{"n_layer": 24, "d_model": 128, "n_head": 4, "n_kv_head": 1, "head_dim": 32, "d_mlp": 384, "vocab_size": 8108, "activation": "polyrelu", "norm": "layernorm", "norm_place": "pre", "norm_eps": 1e-06, "positions": "rope", "rope_base": 10000.0, "rope_fraction": 1.0, "qk_norm": true, "attn_scale": 0.283, "bias": "all", "tie_embeddings": false, "parallel_block": false, "extras": ["some layers without positions", "local attention windows", "gated attention", "value residuals", "a smear gate", "skips across layers", "capped logits"], "init": "normal", "init_std_qkv": 0.0503, "init_std_o": 0.0624, "init_std_up": 0.0719, "init_std_down": 0.0719, "optimizer": "adam_hyperball", "lr": 0.00413, "beta1": 0.9, "weight_decay": 0.0, "lr_head": 0.0231, "warmup_steps": 215, "schedule": "wsd", "decay_fraction": 1.0, "decay_shape": "pow", "final_lr_fraction": 0.0, "batch_tokens": [8192, 16384, 24576], "seq_len": 256, "doc_mask": true, "train_tokens": 133200000, "steps": 9182, "dataset": "wikipedia_en"}
Each number is 200 + 30 x the weight over the matrix's rms, rounded and kept within 0 to 999. Layers, rows and columns count from 0.

# layer 20 MLP up, 384x128, rms 0.0725, rows 175-200, columns 64-127
226,179,209,138,201,250,164,191,186,164,214,186,204,158,250,223,134,187,235,204,230,206,177,211,230,215,200,143,246,254,141,170,219,199,144,178,196,159,206,167,228,240,162,222,240,210,174,185,239,213,224,161,223,218,262,223,196,238,187,184,156,183,153,185
212,242,241,218,171,187,280,159,209,202,215,194,194,193,204,189,198,169,247,163,149,288,231,217,264,127,176,230,223,187,187,228,181,156,237,172,172,230,155,209,205,205,207,177,208,239,183,205,215,201,171,203,229,233,206,183,234,196,236,168,180,198,172,167
197,224,204,189,192,226,195,209,220,217,223,243,203,148,247,199,198,186,225,123,234,173,215,210,185,156,163,214,267,172,167,190,166,185,223,207,202,197,188,231,186,191,195,217,197,216,211,216,168,212,187,158,215,257,188,215,175,142,235,198,191,166,213,150
194,253,149,250,214,194,186,223,148,164,215,184,176,226,187,227,194,203,246,194,190,215,201,162,192,162,235,165,214,210,226,197,198,177,153,168,235,197,216,161,172,222,211,202,186,236,181,182,183,190,182,171,192,226,178,240,202,209,201,197,158,208,198,193
178,200,221,169,196,248,209,202,209,165,196,205,166,219,206,210,207,220,187,202,191,147,176,204,215,194,169,237,174,196,225,165,200,188,203,165,228,183,221,220,266,152,242,169,196,189,166,151,204,156,261,116,190,236,201,153,156,221,208,218,210,200,232,233
204,164,212,203,244,200,159,214,161,221,230,179,196,234,190,226,170,189,202,177,143,265,211,206,191,171,181,267,218,209,230,227,163,236,194,148,217,173,150,232,166,231,199,206,240,201,208,227,213,181,178,188,122,183,184,181,206,205,243,192,194,191,175,203
183,272,144,230,220,225,260,216,181,207,206,229,173,221,218,221,257,229,186,94,215,168,197,184,203,167,214,163,211,167,182,210,208,202,174,215,212,206,168,234,174,169,244,164,111,205,158,164,226,210,252,147,205,200,180,210,200,156,238,228,168,226,122,124
193,196,215,260,123,154,202,209,153,206,269,176,182,191,212,221,203,220,282,156,186,169,179,175,218,220,221,238,154,156,234,183,290,209,222,238,221,233,235,217,160,211,197,195,196,228,181,221,204,257,202,159,228,227,200,185,221,142,154,259,214,168,252,175
207,189,221,165,188,184,234,240,170,162,187,175,192,241,210,167,240,230,138,187,281,208,217,180,232,211,159,242,223,178,198,186,224,207,214,231,177,237,191,190,158,222,193,227,242,119,173,208,176,220,172,203,232,206,208,168,227,206,186,187,150,190,249,192
193,171,162,197,195,230,243,200,205,204,209,191,220,203,187,234,199,231,254,210,229,205,229,199,191,222,188,186,228,205,198,204,207,128,182,215,129,210,214,200,183,255,221,185,184,160,151,161,224,182,211,220,240,161,216,144,235,177,170,233,262,185,195,217
202,234,148,200,195,144,209,134,216,127,203,278,150,196,203,222,132,256,257,158,203,163,207,184,150,195,191,192,237,173,215,227,225,214,289,182,263,186,190,193,200,238,155,250,159,213,200,161,198,231,164,229,237,115,219,177,221,257,223,254,206,227,220,212
212,195,214,173,197,250,239,218,259,238,204,154,188,165,223,212,186,163,211,167,229,182,251,164,180,187,179,193,168,237,219,219,171,171,177,161,121,185,213,184,202,181,191,161,243,225,193,208,243,238,214,185,205,207,219,164,216,259,236,225,199,165,193,153
173,217,206,193,212,221,222,175,183,161,264,148,203,232,200,198,208,204,234,258,193,150,179,261,223,200,207,215,179,161,150,198,211,220,211,134,138,172,162,213,221,241,157,164,131,175,188,174,184,227,180,176,204,188,231,178,237,196,249,187,211,158,196,213
168,192,184,184,185,232,179,229,209,190,246,169,173,172,209,193,195,195,203,217,239,243,190,192,216,202,196,203,197,183,216,241,183,208,135,185,182,196,172,259,182,178,177,211,200,221,243,155,163,228,155,169,199,182,215,196,179,180,171,171,262,191,220,197
173,206,204,124,253,213,183,211,228,216,204,195,150,153,198,240,195,222,208,197,173,218,204,184,190,184,176,168,194,258,172,199,201,131,173,210,207,189,223,265,205,179,155,202,174,190,171,169,221,254,211,198,176,183,197,177,186,126,206,227,236,155,250,170
214,200,182,129,263,197,232,193,193,205,230,187,199,173,244,189,246,255,194,195,208,227,213,233,194,292,192,223,222,200,204,203,160,249,215,129,185,193,188,176,258,178,190,166,153,214,149,206,215,193,206,209,195,131,182,161,259,183,214,217,198,163,178,189
194,217,217,183,182,215,229,183,200,193,238,217,188,150,214,224,221,239,203,191,202,177,174,216,167,205,190,219,168,177,161,191,164,199,203,191,177,168,232,164,161,220,167,175,176,277,117,167,286,192,237,183,182,194,219,156,183,205,180,199,190,205,178,237
238,245,227,231,172,169,232,215,206,194,221,228,170,179,223,225,199,177,219,216,216,172,206,153,210,227,188,187,130,190,180,235,240,294,244,166,226,190,206,232,207,209,229,237,201,292,163,251,154,167,191,163,251,233,146,199,169,218,119,227,242,160,230,189
149,181,205,208,202,271,213,207,187,213,196,208,240,204,210,221,171,242,171,198,198,215,150,201,196,190,229,165,210,265,245,237,171,250,225,244,211,232,203,199,220,176,182,184,226,170,209,197,247,198,247,176,185,194,248,151,191,226,166,222,176,159,198,216
221,180,191,153,227,213,182,144,183,193,188,188,198,200,193,238,212,251,195,203,232,183,231,213,215,209,193,208,212,166,180,202,189,179,233,146,184,175,159,169,206,162,229,215,190,196,166,195,185,189,200,236,230,249,202,185,199,190,210,179,246,146,175,240
196,169,205,170,218,188,249,202,184,243,234,204,178,171,210,183,185,214,221,214,230,233,235,216,198,213,232,142,244,198,204,189,183,187,148,215,178,218,196,215,206,198,171,165,190,182,144,209,202,210,190,214,206,209,198,152,188,198,221,220,186,162,231,138
180,171,259,189,196,172,215,243,175,155,185,187,215,163,151,174,204,223,235,208,237,186,202,200,176,215,188,221,170,224,167,239,231,225,152,201,229,183,238,214,239,197,133,223,215,171,197,163,212,214,151,159,238,162,193,209,176,231,250,223,225,189,188,193
224,220,189,212,171,188,181,179,169,191,243,204,203,253,180,237,184,263,223,203,152,190,209,179,200,205,126,155,188,236,185,203,224,250,201,227,192,195,228,175,181,217,175,184,192,203,159,260,189,212,246,201,228,160,198,216,262,162,166,221,216,182,260,235
184,177,198,199,256,179,237,136,210,206,203,223,191,216,218,243,159,212,241,208,208,261,221,179,198,239,164,181,203,201,243,177,211,172,159,182,212,254,163,231,158,228,188,164,194,171,215,165,190,230,187,145,199,206,232,228,187,179,257,236,204,171,229,165
203,259,185,161,162,198,273,202,258,188,195,185,205,197,171,228,214,225,181,159,167,250,232,176,257,213,230,179,206,205,211,176,211,234,236,169,146,176,170,138,215,215,167,190,154,174,203,190,182,238,170,187,194,196,234,149,174,215,182,149,266,190,177,217
201,187,200,165,188,187,174,186,193,223,202,140,238,247,201,174,191,259,201,179,212,190,172,168,214,232,208,189,191,234,221,190,162,199,185,178,198,193,236,213,184,143,212,168,226,182,183,202,189,253,197,134,228,184,197,195,220,226,223,255,223,218,208,233
# layer 20 MLP down (transposed), 384x128, rms 0.0721, rows 175-199, columns 64-127
259,168,267,198,146,241,194,229,262,167,193,158,229,181,158,196,212,180,201,206,187,257,189,219,286,214,166,201,188,208,131,250,220,219,200,224,214,165,204,207,204,250,193,197,184,212,213,151,201,199,196,158,184,233,207,223,207,267,184,147,149,230,208,214
138,152,197,238,209,232,190,203,178,159,185,168,186,193,227,236,151,184,246,208,206,219,199,221,232,216,235,183,196,221,235,154,209,201,194,220,201,212,170,227,219,175,206,216,191,189,191,261,214,124,235,202,158,230,227,220,169,211,240,256,210,205,202,209
212,166,225,227,220,199,230,256,204,210,193,237,233,257,181,212,221,180,161,248,204,127,212,245,197,208,189,201,262,114,88,173,197,187,264,215,211,224,197,215,183,287,202,202,156,152,195,235,188,226,245,228,198,171,169,205,152,231,216,229,230,232,155,215
210,164,210,231,183,192,179,226,195,196,229,194,189,210,229,154,199,258,240,168,203,218,224,211,215,191,211,250,238,231,208,210,164,198,174,227,197,209,174,183,196,198,190,137,189,179,200,198,190,235,193,148,200,184,244,147,222,202,200,213,198,251,218,230
198,222,210,167,184,229,239,236,212,187,266,262,220,195,171,187,223,202,196,166,148,281,257,182,200,144,180,197,239,191,249,245,251,188,151,207,236,199,205,165,241,222,201,203,235,214,229,231,173,257,186,145,220,196,189,189,239,172,221,176,165,198,192,163
212,227,161,207,197,214,234,164,221,234,227,177,175,175,210,235,167,218,224,226,216,186,185,187,187,214,217,221,177,208,195,159,202,229,226,203,170,196,170,220,180,209,207,188,195,212,233,176,197,182,233,227,185,211,175,219,198,195,184,232,179,184,219,217
172,261,218,205,186,201,140,189,163,183,206,153,160,157,212,190,153,187,204,137,225,192,235,209,174,151,196,207,187,236,187,210,256,189,231,169,227,206,264,189,236,194,216,158,173,188,202,229,209,193,218,165,215,171,206,122,206,211,191,228,187,194,244,236
188,189,243,223,189,202,231,211,256,197,191,202,178,196,170,155,161,208,243,179,193,164,223,176,181,210,180,232,164,210,217,246,271,149,168,220,233,191,169,216,216,225,205,167,209,161,174,207,174,182,167,238,236,168,185,222,196,227,258,166,183,127,190,186
194,229,225,178,222,159,181,162,211,262,187,182,180,245,203,223,216,186,202,166,211,269,188,217,195,194,209,126,164,229,209,175,193,202,243,238,194,217,215,170,162,242,207,232,221,209,159,211,268,221,182,189,220,214,197,207,236,169,201,204,202,215,187,192
227,215,222,175,161,209,237,243,250,215,164,251,187,218,239,130,199,174,217,195,159,153,199,146,210,147,166,200,198,222,203,171,160,242,204,232,189,205,210,163,244,187,184,209,214,182,219,208,171,239,208,167,209,238,208,148,204,155,178,185,181,196,247,198
138,162,224,199,159,229,163,228,236,211,174,187,190,193,199,212,188,209,207,202,213,235,226,212,212,250,190,257,156,207,187,209,229,183,179,172,173,184,189,194,193,191,204,163,228,219,277,217,182,200,278,161,141,213,197,185,187,206,183,148,242,190,224,219
222,152,228,215,170,190,187,260,179,207,217,152,179,259,215,239,172,168,216,190,205,221,227,209,168,185,225,165,231,194,177,151,194,187,184,207,219,201,250,132,177,215,214,204,179,161,170,272,296,165,202,179,177,174,191,228,230,146,252,237,173,210,126,150
186,189,168,171,214,247,250,202,235,174,138,207,184,164,213,216,243,185,144,224,161,235,230,225,148,201,175,221,156,172,227,181,214,189,208,232,195,252,233,177,242,266,164,211,258,180,168,224,178,170,193,183,210,272,250,267,230,199,286,146,172,244,145,233
242,185,234,213,219,212,198,170,236,202,197,157,206,238,161,202,161,171,216,205,214,217,155,176,196,271,225,153,137,185,161,214,208,223,199,172,178,192,179,204,201,183,164,209,258,141,226,158,202,255,195,194,225,212,168,206,208,193,197,196,191,137,217,205
196,124,212,174,263,188,168,255,156,116,177,220,211,164,165,169,225,186,167,198,226,231,180,197,206,184,241,221,175,190,235,204,188,150,194,176,209,233,212,222,164,251,253,214,174,199,192,254,169,237,176,207,215,112,170,202,208,241,258,243,233,257,168,203
231,223,177,192,201,204,205,177,160,182,183,249,193,189,190,228,188,199,181,212,146,186,195,184,189,230,187,183,206,219,217,254,162,218,144,193,225,201,220,230,151,220,253,219,231,196,144,170,234,215,229,130,185,220,203,189,206,217,186,197,181,175,228,194
158,192,212,221,227,165,223,224,170,210,136,243,174,207,226,185,215,196,210,221,161,235,210,200,219,177,208,214,213,173,228,172,242,193,168,219,227,202,224,240,163,222,217,200,190,142,227,198,226,134,138,229,181,179,231,231,165,267,203,172,127,169,119,185
204,212,193,193,187,215,175,183,200,224,242,153,226,208,201,266,180,174,195,186,204,234,207,248,177,256,181,152,179,197,180,174,212,183,220,183,211,215,163,242,155,180,194,172,175,216,181,178,182,181,177,209,219,177,216,195,151,219,204,185,188,161,185,241
254,204,211,207,232,201,156,253,196,166,214,177,176,221,173,223,225,168,146,181,232,213,165,202,198,178,196,212,251,160,192,165,214,213,202,212,196,223,185,234,249,187,154,180,208,177,184,184,188,195,173,248,212,175,187,195,220,216,185,139,204,240,203,164
144,188,234,184,185,187,169,238,182,165,213,215,198,205,182,139,172,201,221,181,142,213,223,228,220,171,172,165,174,179,207,219,212,239,197,207,228,214,204,219,195,196,138,173,278,245,225,194,207,201,226,201,179,193,169,174,230,185,191,215,199,213,218,171
276,224,208,157,232,213,232,244,275,223,204,137,223,201,224,198,159,197,186,174,190,225,200,193,213,151,172,177,169,201,195,210,139,207,175,200,202,211,219,189,208,217,217,187,194,191,155,227,222,229,256,176,180,171,209,199,179,186,170,223,206,176,214,162
225,237,162,236,187,211,161,196,187,202,191,228,158,288,214,177,188,213,168,217,222,123,218,232,211,188,272,217,215,209,222,209,233,172,232,161,198,180,210,195,158,233,223,215,142,175,185,199,233,169,215,218,193,268,218,220,221,199,204,168,157,192,176,211
186,197,219,221,195,179,205,200,219,185,161,272,194,179,184,245,168,217,212,202,230,245,203,187,214,158,204,205,168,239,206,223,190,176,213,223,250,236,96,186,226,196,171,260,168,190,187,196,191,183,172,179,225,221,217,175,201,181,163,226,248,171,230,145
122,194,217,199,155,182,257,219,220,164,172,213,187,262,171,230,214,243,233,178,211,181,199,195,138,222,224,225,157,202,206,222,240,210,237,152,250,176,212,195,160,185,216,194,232,219,247,161,187,199,211,192,215,136,162,187,211,178,203,179,234,165,248,166
164,233,178,254,228,221,170,197,199,234,195,214,152,235,159,220,180,134,229,187,226,217,226,175,206,222,229,211,207,196,123,200,245,230,266,277,201,238,191,205,218,188,188,271,236,200,137,212,155,196,230,213,142,208,169,238,221,217,208,171,176,203,107,162